From a checkpoint of a small transformer trained on Wikipedia: LayerNorm before each block.
Each number is 128 + 24 x the weight over its row's rms, rounded and kept within 0 to 255. Layers, rows and columns count from 0. Numbers have three digits each. The size before them is the row's rms in percent of the matrix's.

# layer 4 attention key, 384x384, rms 0.0372, rows 133-161, columns 336-383
108:112084168167152177169136136085093095109144125137174101173131095095188135134109118097082123146104134162139096147164091178154141165122148095109109
120:165165146128121104125123110127131121173161123134123138145087125128108112118135139104118148127112087124161127134109141110104180138147123114125087
100:117121143126105131140125121101127137181144127139134130156107136130087106139124147120127122084122087138138099129128143107085203130126120141102096
127:104096156195153187126123166070099112107128088086113077154115072093166111130126133129113118133085153107109082142184127152154128155092094121122151
103:079100151161120138120151114092159101157166083134183097133104158130107134093121125101111135141142154128125104119164107138131155146107116134105089
118:135120131136115159114106119138115098123116146155139162119113088112153138126123139143115145129160124118087134116125132142183103110159141141132178
125:164129150089141072127130120173131179139151108148127155124106143137091175109110146122111157113133120069151159132116119116148124138128147155151085
111:138138118125137138141150157136142154081114090081112144098121155136141144106130096124123116156096148149184085129098100162155107118101106048123116
131:135115131191120195114144141107065092166118114129131100122117076092164125138142136118119102133139158124109124136178122142149144140104122132109150
093:131117183143142139126100097123136147151181127140122084107107142142131108107117116114102167137132130081086105137137091159187127115146132168114131
104:127113114102103158130130108085172128138121126116117123110128112120134110131125140077133126120129105161174153128105116135121133168115116042149139
105:168158123132135141167129131173140114138161159153118100145114138133129150128111097134129132149125126095108157137102118110116093149149189158136149
092:094136169160098157103133158077111130164136086112118064155144154124170053172129138140126088125158150149127093138111131158112203102132126113138111
095:105125136124181114162120151115149155085068155121127142084168133150130134122093103130125115104114110119162099099129120137111087160101123081145100
114:175140076129114094088113105171117117140110158149105159143135140146100166098137183091161159116119111142156173123122127091113093089137147119158115
105:106089136179114164131130139093121130151132055096128094136142115109143115117113097159082094133126145087140094149142149147110158144115125119086109
103:166149112098134131131130138135121100132113118145158137119145126138141128157162115173096148136136107150121133142130133147081153157127173135113159
115:125145155146164157089146144108171078103148098093122115140152100130187110134132121127137096110108158128109133146123112138118123113104099106138138
095:182119114139145145075146117134110080165128125127123138115100091129140150108149166134137166163105147129118136121139112152141126131139095133121146
096:128102197152113146153148148165121090116166105126178088136143172113159144145114139100113115136113119165129125142172101135114114159127170129159106
109:121073142116106090133122152107150131091118085115096121138103144116178113131162142137126104071105120140163068102119111151125115171082166122093137
086:140147132185137144129146102136158097143138176143109162163100132119169133100146132088143145176123135129098114160083125140177128104143105123153133
087:117147165053166102133109105149170172108132160148139138093149139112106132127100113145106162099116088089159158147126138104145112143097144132156167
105:141139124130183127145129141134115158078110189112119143096129126122091098146119130122176136094104122118101122116135160139142105145129090090137123
093:134141111066199095126115094133160149109114190162123175107164158142120147094159123131150134129153117124130193116109131138133100135124145131177121
090:096121108126169124155089161104110101071089126133178131112176123141094151149111117131137102109115120150148118102150143100096113107118130111130058
093:114145109115157122078147130096115128147106143111098106099108130107112133121141177075126166110100123138146145132141132170158119134112127066130118
087:158141154136113148138113156102134104120128137123107146124103112127111138108131138144140119126115162136120147082131121182113136119140111143123160
107:175165124096112083121135086169152131154136125121138186103098132151097154120122152141134132125148103118133150133084160118102134082166114143147131
# layer 4 attention query, 384x384, rms 0.0397, rows 134-161, columns 336-383
101:158113087126123126125138084152135122126164127137126185130112102121116122098122178126129153089126053097152125154114107117165158114141119139102102
106:122148100157122120117147100128141136157152115118085124112124101134149141134106165092128150124128073102119115124119124157171136067124087148154167
103:132079165128159174116158125154154115120160157101145118093136104100159111130115106135101136146114146116139138157121135143169136135098125119106103
091:149105093147153145137134112140123092138174117144138116127156088126132068146122105139133129123124080103111089116140158116109132162111129122101106
100:140118138105156161158108171116127125135108177164117124128143158130150111143169137097099111108138173147133146148175160127128108179144125130132166
097:167127106124090099092108119151156146097141107140092145112092112145094152096111146161174184137158080116106154110098114132133138078162119110131119
108:095132182134116112131123169158113152113141128078138141149105121093140152103152091112144127168145183136146141146155125128120099168094135142131113
102:115093123171121161148153121114160100109145169117154149143154100122158117155151122116153130124110178137136121106162109129146103138114145138086089
107:145106097113121158117105152130126135109172116147126125147090121116141074141131148132116121108144078135135169131144130122174134153142130088120146
103:149093138107122164146083096110136138132129140082129119131175129091137106099127145153088139130090136136178125108100165145133100131101146152097125
102:125167134127153099127149114133120158109111137141121103132107138088128156145142161173119135107112095144130163162097137110152155137165109113109156
102:171146113156105144122154089136127127141154100121095147125118116137143125127119142098132122097120113087136114080109110123122166102124061075140111
077:144141149087136111132104136127149137128092150143136125101160143112109105089141080125103167123130187149119131153136162140090113145145142148147140
092:098145091163155095133061120089099106126102144148115150154105099162118192139146167098113138105131136136088108140118112129158069074137161161140142
104:108108150136095159119175118138149128120167121083086124110118098134111096124087129137135141159118127076155110091143116108110177108086107093081125
096:106186125109106128150122095134133100112122104109135102129131170136121119135139142158138120139137176134122141087124120146163172102136104125115139
093:155143159145189146147135142104134085130126160132149137112137148120120097152148081103112120127101175108114079141145146121117114163113140131122134
089:095110052181143169094118136121109143132141148155134130181110084175161143142140166076148124119138145116083094112160083102151091124087103087100147
100:158126120136113138107124110106169140120173104137122167152086108129081157108129127133143184172130118130128109119136141103116138107115089121110159
105:126163158148110151129131080087184084123151095114110087154125144115125143156132120129104129099148141114108089147116136133142194166110122153114161
087:097110113136129125141127164169083110143130123151134167160122109106156164149160145095099105125138103140120174152156116116129088115111135137107139
115:137136107076105100109120111103117130113125126138125118103132168138106119104118125139122147100152094136120152135083134138130149114171147121149130
101:106090139133157127101138125126157115096076156165143083088129127131137092102166119130107063136136132123129119188146123155150113167134144108121091
160:134123112101130094119083154109101129120104139163154128151139171145095133143104107138124118099137073114129134147101153125107125131144162133138130
091:109139104121134117144095151113157103137150111133140096096142087170110079091135100127131141148135164091128088110154160171086078113150124161128127
093:091103126120110118127133146143085158119159112104137135144090143133110144161127117135124140113102096138150142147142119106160065159158169117111108
094:140119162167160139139156106164161140154146151133116115099115144134149172154145112142137105123086099123121123162127125103123172119115093085136087
082:117171110143126094118098117132123144127122129110144117130085166136112209093161166121138137150156130163126157147095094126148097111149142101163138